{
  "num_hidden_layers": 8,
  "vocab_size": 21693,
  "norm_place": "pre",
  "tie_word_embeddings": true,
  "parallel_block": false,
  "init_std_down": 0.0348,
  "optimizer": "muon_variant",
  "learning_rate": 0.00966,
  "beta1": 0.95,
  "schedule": "wsd",
  "decay_fraction": 1.0,
  "decay_shape": "exp",
  "dataset": "wikipedia_en"
}
Each number is 128 + 24 x the weight over its row's rms, rounded and kept within 0 to 255. Layers, rows and columns count from 0. Numbers have three digits each. The size before them is the row's rms in percent of the matrix's.

# down: layer 5 MLP down (transposed), 2560x640, rms 0.0348, rows 1698-1722, columns 0-127
# up: layer 5 MLP up, 2560x640, rms 0.0348, rows 1699-1722, columns 0-127
down1698 096:093149124090133100133105155095161127131132174138130164098117164090125099132124117104140133118135089122122120155157117128146112183147134167062122112123183142117117084115127094132146165140135113141158113163137147116095101166119121124100123104133151153123146141087100161116134095138107119142153129132166125106113127126159103125122116130154113162146141139136162156139184166123146128138157
up1699 098:116113144113125115150113169100132144140155122165115117134132121151145133132136111144142137098123108113199146136159153147092158127124096071120152150161107139165134090132146137105125126089122125121144128133152106115149109118110121135113083135114122186138109109136103136122136124108123131105121131129114116139081125162085093147140131114163096118105155144185103172133114123153130128104110
down1699 090:125168134128100126132154133162166113078118123150171120095114134120076140123112132152158152106151146137123107102101102125160158105146114131089159106105086132150137077102147087108131127111165110129160125136142102160140114152100140120109159133158115080128096140119107128122190124110149121196097155152090166163108118143116144137154135107073125134136149103109140136089177081125120132158133
up1700 098:117133103118125131192125136116121111097118176125155097138083157131102173108125133142104148109149135107167122108121145158130142111138146189143100105172131183120058107110147110141113109099158145130162069098149137151145125121161113130106134138136120157108166137113101133139143118097167135127122127112114148144128132107134128151121096109134118157130150152128108112123137103134140101120117
down1700 098:090100142151118140145204120132119173160123126153081121122130139148135167130162106144113132131142149078122135122133112139096122114126071070111162147128108096126119127110113090124159126114163123121114134117129147140101122132106145162150146104142126151154104138111151163104144163160121162105135119073153110114107134130140116158137124119127116121060076115157139125118093130136110128135127
up1701 097:158122128108083139130120109105080117127153130138155126124108156146138131137087163157093136112105179146174137142133155147088123124135125122134111136120091128137153124121151113104150118094087112170105144121144141179129145081124090097160122139107108127118138113134079115117086151163151138099115138128104159121171128079108120156163122098140114119158130130117160141081123091128149148144120
down1701 095:146143139130139150133112109128173125148128144132097154095150085119139158132139130097117129138124084130087139101097124140118129171129142111145161084163135150126131123140138131158102167122203071136158103076145140116128129111136136162126109133161134097145160125111124112156127076122131126143119169118100086167129147140152137143178094199110155114092150136135139141169106129129120120138127
up1702 101:115160128145139136105121134114119111122135144139148152157130147136119117125137172117109112130112110125132126142144078111117119128109127153090121149156098122092125134080098100101148144139167116151066118154174109130141150118114091116131154158107140096128120121127155171167106134096128142154128087147140131117136113158133142112133092093137133151154122184123083144148135107144160138108132
down1702 103:097120130134171106121115117136116149134096137126138074137119121121102114149130135131165136087093132099130132104157169119135144121162147150149099116137140119135143119096150079116130110096130176100127097165143168129135168148130099125111114099180115138157125120167133100149153122167107123139125147080106114121059180111090092145142170151199146121110123091143117159136102096110106136141129
up1703 096:154147150100132144117095150105113140113139149101091095130160172133124145104146116074133135138115137101150175101164117067117093161111103120127127157149156130104080164125192110150129113144118123140140114139087097109117110096126181108134146126125141143094142119164126143134110109151047145107103093152118129095134161155128152138142138161088127121096136159103128128136114102113106112072117
down1703 098:129097130076085111104134178110081136122156128119151116135102132132162123125129192137113117138134122091179114155113128141169156105140122131112127103128149152154136117138130133116173108120133129167119089086163091093121104079175127160121114151124074100155120127145114163101160106122124109159151173069110116105140089091156143124153169145156131152144079084141175124159134140155129119135111
up1704 095:108107117107150137138149101128143115149111067148167157146187118173132162139124099123128090120103136127111143151125098127086140128163132139138203125103119102127119150133104101087094075100118147144148094121155131152148171156147126102132116143166118143074154058139109145114114114103111143121165095133185132151111175136149130152155117131158144164151102095097150107116146116133155091162128
down1704 091:156144150114169139154114121157143116126133112119128137135176186134145111175158124114156133142123094113131095135099177129129124092152117110136134160130127128113134119157127160108132166107111169087084133123127135121102116152104145140140120149124142128144119136081133107133142121158147126144118134125116130109126112099115147122102153078137129128140124152102104104098130122097143150127150
up1705 098:096130117122129140106101147112150105125172092125136163143177132141085097149117119157156129137069122141120136143147120112129130123097126096134153117090134097121130142127092099147137067143124114158119136137105127099131125132142141127117131075098154095143151149141105135091082074116142125137185122077164106129170115106130138097154089125112148091148175109141131114179111148108083123093127
down1705 103:142165132101140113117131111108105111135118133110108094113110109145161138143133123104138148144139127111121125172146152154129150135093141137133145119112121127129165125144150117123165060140073101114143110065144129093090113115155100118109068147115147137142088148130100112123133138145159114127120132141079166149132094140134136117185152120169103109143141164132147135159122105119149163094085
up1706 100:161128151137082090120129120116114132093126120141132177104162115126109147123158096123141133145116165103134161115137153118091097104144099106161160153142091149139164143139098155108110064159171108150145071123189055143099099126137110148153111160149132145076140097098152137094121081105112150124116128110142123148081132153144133124113153084108103097130089094141162110117106114111117105148111
down1706 101:076148093170138105097124160132149111120101153126139137130084114133134139128138151100114132099100123122134143114088095088111135138145136153104109147166088115150140169154148159183116095110150144133105166085125157136118082157128084153132154133108118130153150171138160127122119144161131130108121133111136131107138087150135137129102097102164122164116135124117112110117128095120134104113098
up1707 100:126137111185107134175116137171149077142076116129167149116153190074146182139120120130121129059145114097116160084153110118109111172136141153132107104127103122091141086137144128184090171158110108149116145100121142138130107079131114158151143139123105180099140130110151145126134117128124055108135151104113138162120108157140153095129126133073116144126161132114103121133129115147110089100189
down1707 100:150152101100092126146092155173092155107164139190136139103134094112160136108055092116142155173088143129152109126127096084092139114108159168095114098127135147128123147087087138104112094117151110088090110149147159137084132140137127088105104098139104106133110157135109144130141095132146138124150098132143157128139108134146151121118135069109119111121123111124133097172120119163153110085099
up1708 101:096141111116151141093110083121132116174127133126117132135136132101084120099178109127105115116125144142149141127089081118176144190148096132149107184096112135100126123128120156128149148113114192171122141080140086123167162120136122161119152133139134155110090123135157111139152106131104123125178164132116127127094128138144125072086129150144102153142147158092125137117087111119097147145120
down1708 102:115129148142174133075124142109156100146122132130132123142135145181122103125129140145144139157168156109148122127143121114148107129136094171154148166140106131083115123120111113180168100122151129102144106145120163111145099155101160138102180110153115102122128136108143138111120099106102116148121153129124123152122141163108111145142087126135141127119059139122126111114138146147070119136132
up1709 102:149159137090128098110139122127127086106111071125144123106126112176115102170148080120133115173127149122161143136127140159154137100152128142126107172128157110142091146142110140118149109116138125163132170171161108146079155113142155152115114115115179079163137121168102155139108125120084173151133106151135150104146126130151146110094166164164100072103130110094119154070106101171137164132107
down1709 099:130136126141099091117120114117107153117154134152137153117138101144149142140137152122144174150111139091091123079134127138133132114135100125170106163122145100133099106162159092108116129122160109091110153124142141112169107110119151107161094156119132180075118159132164131135115091122074157113142152086108110124101153105119131120140129107122116112127088170133124121105103119165118130159095
up1710 105:138171119127146141128149086160159097110090127108102094138153146158109119100141144127153136110124098106125130104141167076131122120124084101160128117104120156094135101136136089112130135102126119152138135139126106117158107110161112121121127152119112159108108112134133088118086164191113132167158158101152142152126129205129119104098110117112156130140173120092094085147147161125131144141116
down1710 103:127092132135166129161124111114153121139144127116104103113119142060117100107138111109121125180143136124132151135121117106155113134116149137170098132124142139158174130126074155102137134142106161187134138161098128131150069081123116164085151118130112110126133104146161139146119160066095134091149140136118092160166152127107125133150121103145152140140175115105123131110081108127127144174116
up1711 100:091142128147126129137128127099113104106131130117147125114124072111113123130134101127166126133144126152111123110144119134122145133156119078172158147122125119148137135129151115151128138129130130157128179183124132132152093133117120131114125130118125091137121189108156134136163103174131102142118102116132098149172082152137099108132159137117123130114162103098124153124148131128141163112120
down1711 104:159146132096129069132117098107119172164129117136171148138142135186103159135144123081117158125163098149144103126130143125098128172133094113108125132162103110106145075126143144130116149111102134134138165121140116156152113117067104159105133117148149120190091116094092132124077110094112138139171166110158103117139139147145118164123143139112140105135105136151088124169150139138117087098158
up1712 099:161157125132162107141125104108114154141104133123144141103110083158121157135121133119164095121168114137153113140144179185143178132139144122143060128129126126131130130138131113151136087079172108114089107159128102121091158130166120107107161143078109128111086111167085117130084135143115177147154101100148121117167142138163108109178134163131153148113117110093108130129135104106144131128120
down1712 096:147080112126164147119149096108166118127116087111101113127127118123126143101144114145165112101130140149146119082099096144161166151153133137091121138108127132112143112108146145113152084130119124128140135131117125110111097101107121149129092120093119125105134148114134161126154085130150125108139172135156128150069149119140107124172129135123151138124109067085146126104141117048097152145128
up1713 100:143115156137153184103138147102087151092144131138154124126116136111085100147088121121153064095093111131167144154128132117191167104106116133122163173124119143108147127105107146115146171130090129152122154107106145129155141130111110139135102145152163111125111141082116105123087117133141153114117184123158108132129087147152140151121113140146120117134102128152088124097132145164159148118105
down1713 104:126143102101068077147128137080099132122129140089164125166110142092114091127125162140128118141107126092116139125164118106147161141118114111130128115165175093093132142118112112096125111141136125147116122133163121142139146118142158170108121117141149118106068102110145132130105125154161137115136133150130120137109105114170102114105102124138138126109154131138168123148118206092133141143104
up1714 103:118145104132165136132120125138178088134121115154087162152137103112137138121120142134111126104155108151121154119130129093121139116115131152132103124158152113134114164095142154115114117102117098136100130135124105129143113091132134117136153130096119137127134101148117122188106113121138150141153101153077119116139129088111134139111129123111157111156127098107098134111122132156128137111116
down1714 099:110143158121119106139202126112130136089105127113154105107126163171118128076145114102120145100124123145112120107156139145123125085124127137079149098096090124117138101160109147102116109123132166178110129145146157142112115126146135120104159088114115122149137105116120109135141164109152160161092132097089120097142141101122117137170109186116072139148080101156157100126161170157121133148138
up1715 099:139079106106141148113101159094146166089124099150108106154137157122141146115134111079137122103129144148134113150142152114119136131141142094083194111146127147110171162093107118088157102095166125096159124139132120135148154089146178130103158142141100090131127100158176134153131099142128093124137123157106078139107095123102102113099120116134103126079121149132119117119136124135145131150153
down1715 106:115135162097148146099117152127118114113109144104082121168134115099139108141126108134112090091125117150160126139161170135126136148128151109128118121086126088149144153147136102154123156118117094084116136138114126155125098112100148094124117101133095132138176061132133151140140106127156145142190115077117126131117148138175122147117078095118115128152147133130120116086107120087116110116118
up1716 099:103126138135155088137092112166132132088118149201133127128149117095101085070116141155106112080147138176136167127113150176145122149147144123133119101134128128156129124144137132084103186133127103111148123140074114116110148103133081175124091146103097103124143086129115123130127130081136129176154104107154123161149118127111089106058120127154121136187149144154139123156129119093106132104134
down1716 093:166197153119108152164076174155145123158131126108102134148131127118112143178157135188160100110064108125113136163172080127074111163141082127155139126145136152133128126082097134132149137090112170146060153159135118102130114132103125115131173098084123125197101122131157092122147132112149139116126151170156172097165136107150120148165139135097091151098168092153107091116098135158122135136144
up1717 101:130143135116124150109146126117103160120108085166153103109116150123116111158142077113100056149123094105136138126054142173123090136134106114121114143122107137107141150129146102109141130121160132123125115137109118104132132129118141121147144105098138146128133167167154147153144101117124100101109151107115151132101132123148124121139120145151125144095139112069148180136091084164119156133150
down1717 098:101099140140104117121133147138141120135174111149129163122163116131086149139143149151163141151188177107103148123163120099136136114114096148168106155142142154136115141164170137148107100147125112189131097122110158092172141111129148080115157114126169125153140111145120103106110129164135127173148093091122129116155126120139071120149098115111090133105136127152128116119082136135126127131115
up1718 105:164132133127110150154111091114150132201117158097167140135146124128130118126124152120150135125129177120157131132116123149139128100160137127133115106091163109153109173071110144143130102115122115105144113114179115144097098114145083170111110195171131142107133130064145123122089120130141144153176091157111119142167103113092094117097145118145143140102174119105100167147151135076124100128094
down1718 103:149122124138109105095164162137121075118140175124114153147133125121148132150130115150108140158133119164141142097157155163141147115181116108147149141150076125104131148115145121146097103154121135113137103157087138087155126122137158103157146144082127115115101123126103108113137095117129096112133129124110080125101161130122117155107086135165122148091083127112129157125105154132088104095182
up1719 103:067156118144152135167095142139117112079116106153183122129162171144093115071128117193123109099128141105117100097126137127117131141119144155124134143157165071120116095121129117122099123133153112147133120149111102142135140088114121113098123146118102102140120131101139126132161102116128093155136120127114129153167099139140140107133157146169166166117107138141130140162098108136109132122106
down1719 107:142137106118164081111094120131146141124138119157138119140125135118121136139152120115135096106144123114109131147132147118172131124117132183118134138099161124093116150120114083139129158136124131112121157105109167116173101138116136165165113117062121139151139134122145149127137118164143114171098133157124138085134136181081152107140154187184116169142163141097125104078062147102164087127138
up1720 098:121149134145117119106112147138130106128114131135130094141132153167120132149135152161156117121114115129121096112128167134108093108125103136111111135124112176151123120125136129166133131131113140135073128110124127096075120121120136147094173136162118141142158170080130149116114120124154097117099137142148132117093146116119143133091157104104148138113141136126146140083118162108175117128150
down1720 099:122098104069114116123150133158104124144120134119096160116119074137143130137115079114110134135126136087137121133116137129106138127138112121124150139124142143097165130145127114102147106127116163127133143167110147094085169127131098127159118162105153109102124164101097132117112090149137150109133124131116119139066128110126156111142141149138059104149143127140157080135139162116118114139145
up1721 094:138131121122117143126115143178160113164151160102118145132132137168116107097125132118126125139151128110133099140113144157088173115112119128121125143182139146139153084102153126123151111134143092108154111122133097166150120105110134136125110155128111159115115152109125162143159156134141129130130116150149121125119155086106076120103085116119134150155169102145147126116132141148140135151157
down1721 092:129126110080141137155129157121152167069110076136132161133181101081146101130118099147141143123159114098084128135114091127101128118106122136155108098128136103109131124092148159133104210148137094109099107130128111112107052097135167130179138112111153063147114162119163089129123125092138145095092136163107129151144086119142089113151120100127093088115099148114142109156131142117128121135120
up1722 101:124153117115156137134122120119130142093073109080108160118083173148137097065164102141128132116116085190108145116115107151139127137125092107106082109129106120147106123125125133106142107122140062130106114091080128142144115094134127106128081118136114172092134111139149117121108137104129172123132182125138152152147102114065134114119109091125143096129147129152140140145134147112122125146134
down1722 101:135106126089122106114141126108145154149129068147106121111148107171107155141129158125042141132137146125093135142153132165125154151087107132154105108134097159146101120101139173153102131160112145118120122144165118118114102132144106149113139133137110098117115179163121113137129133189127147176119131145154190100143124123148096126113091078095102123111192118154119147161140089159144148134115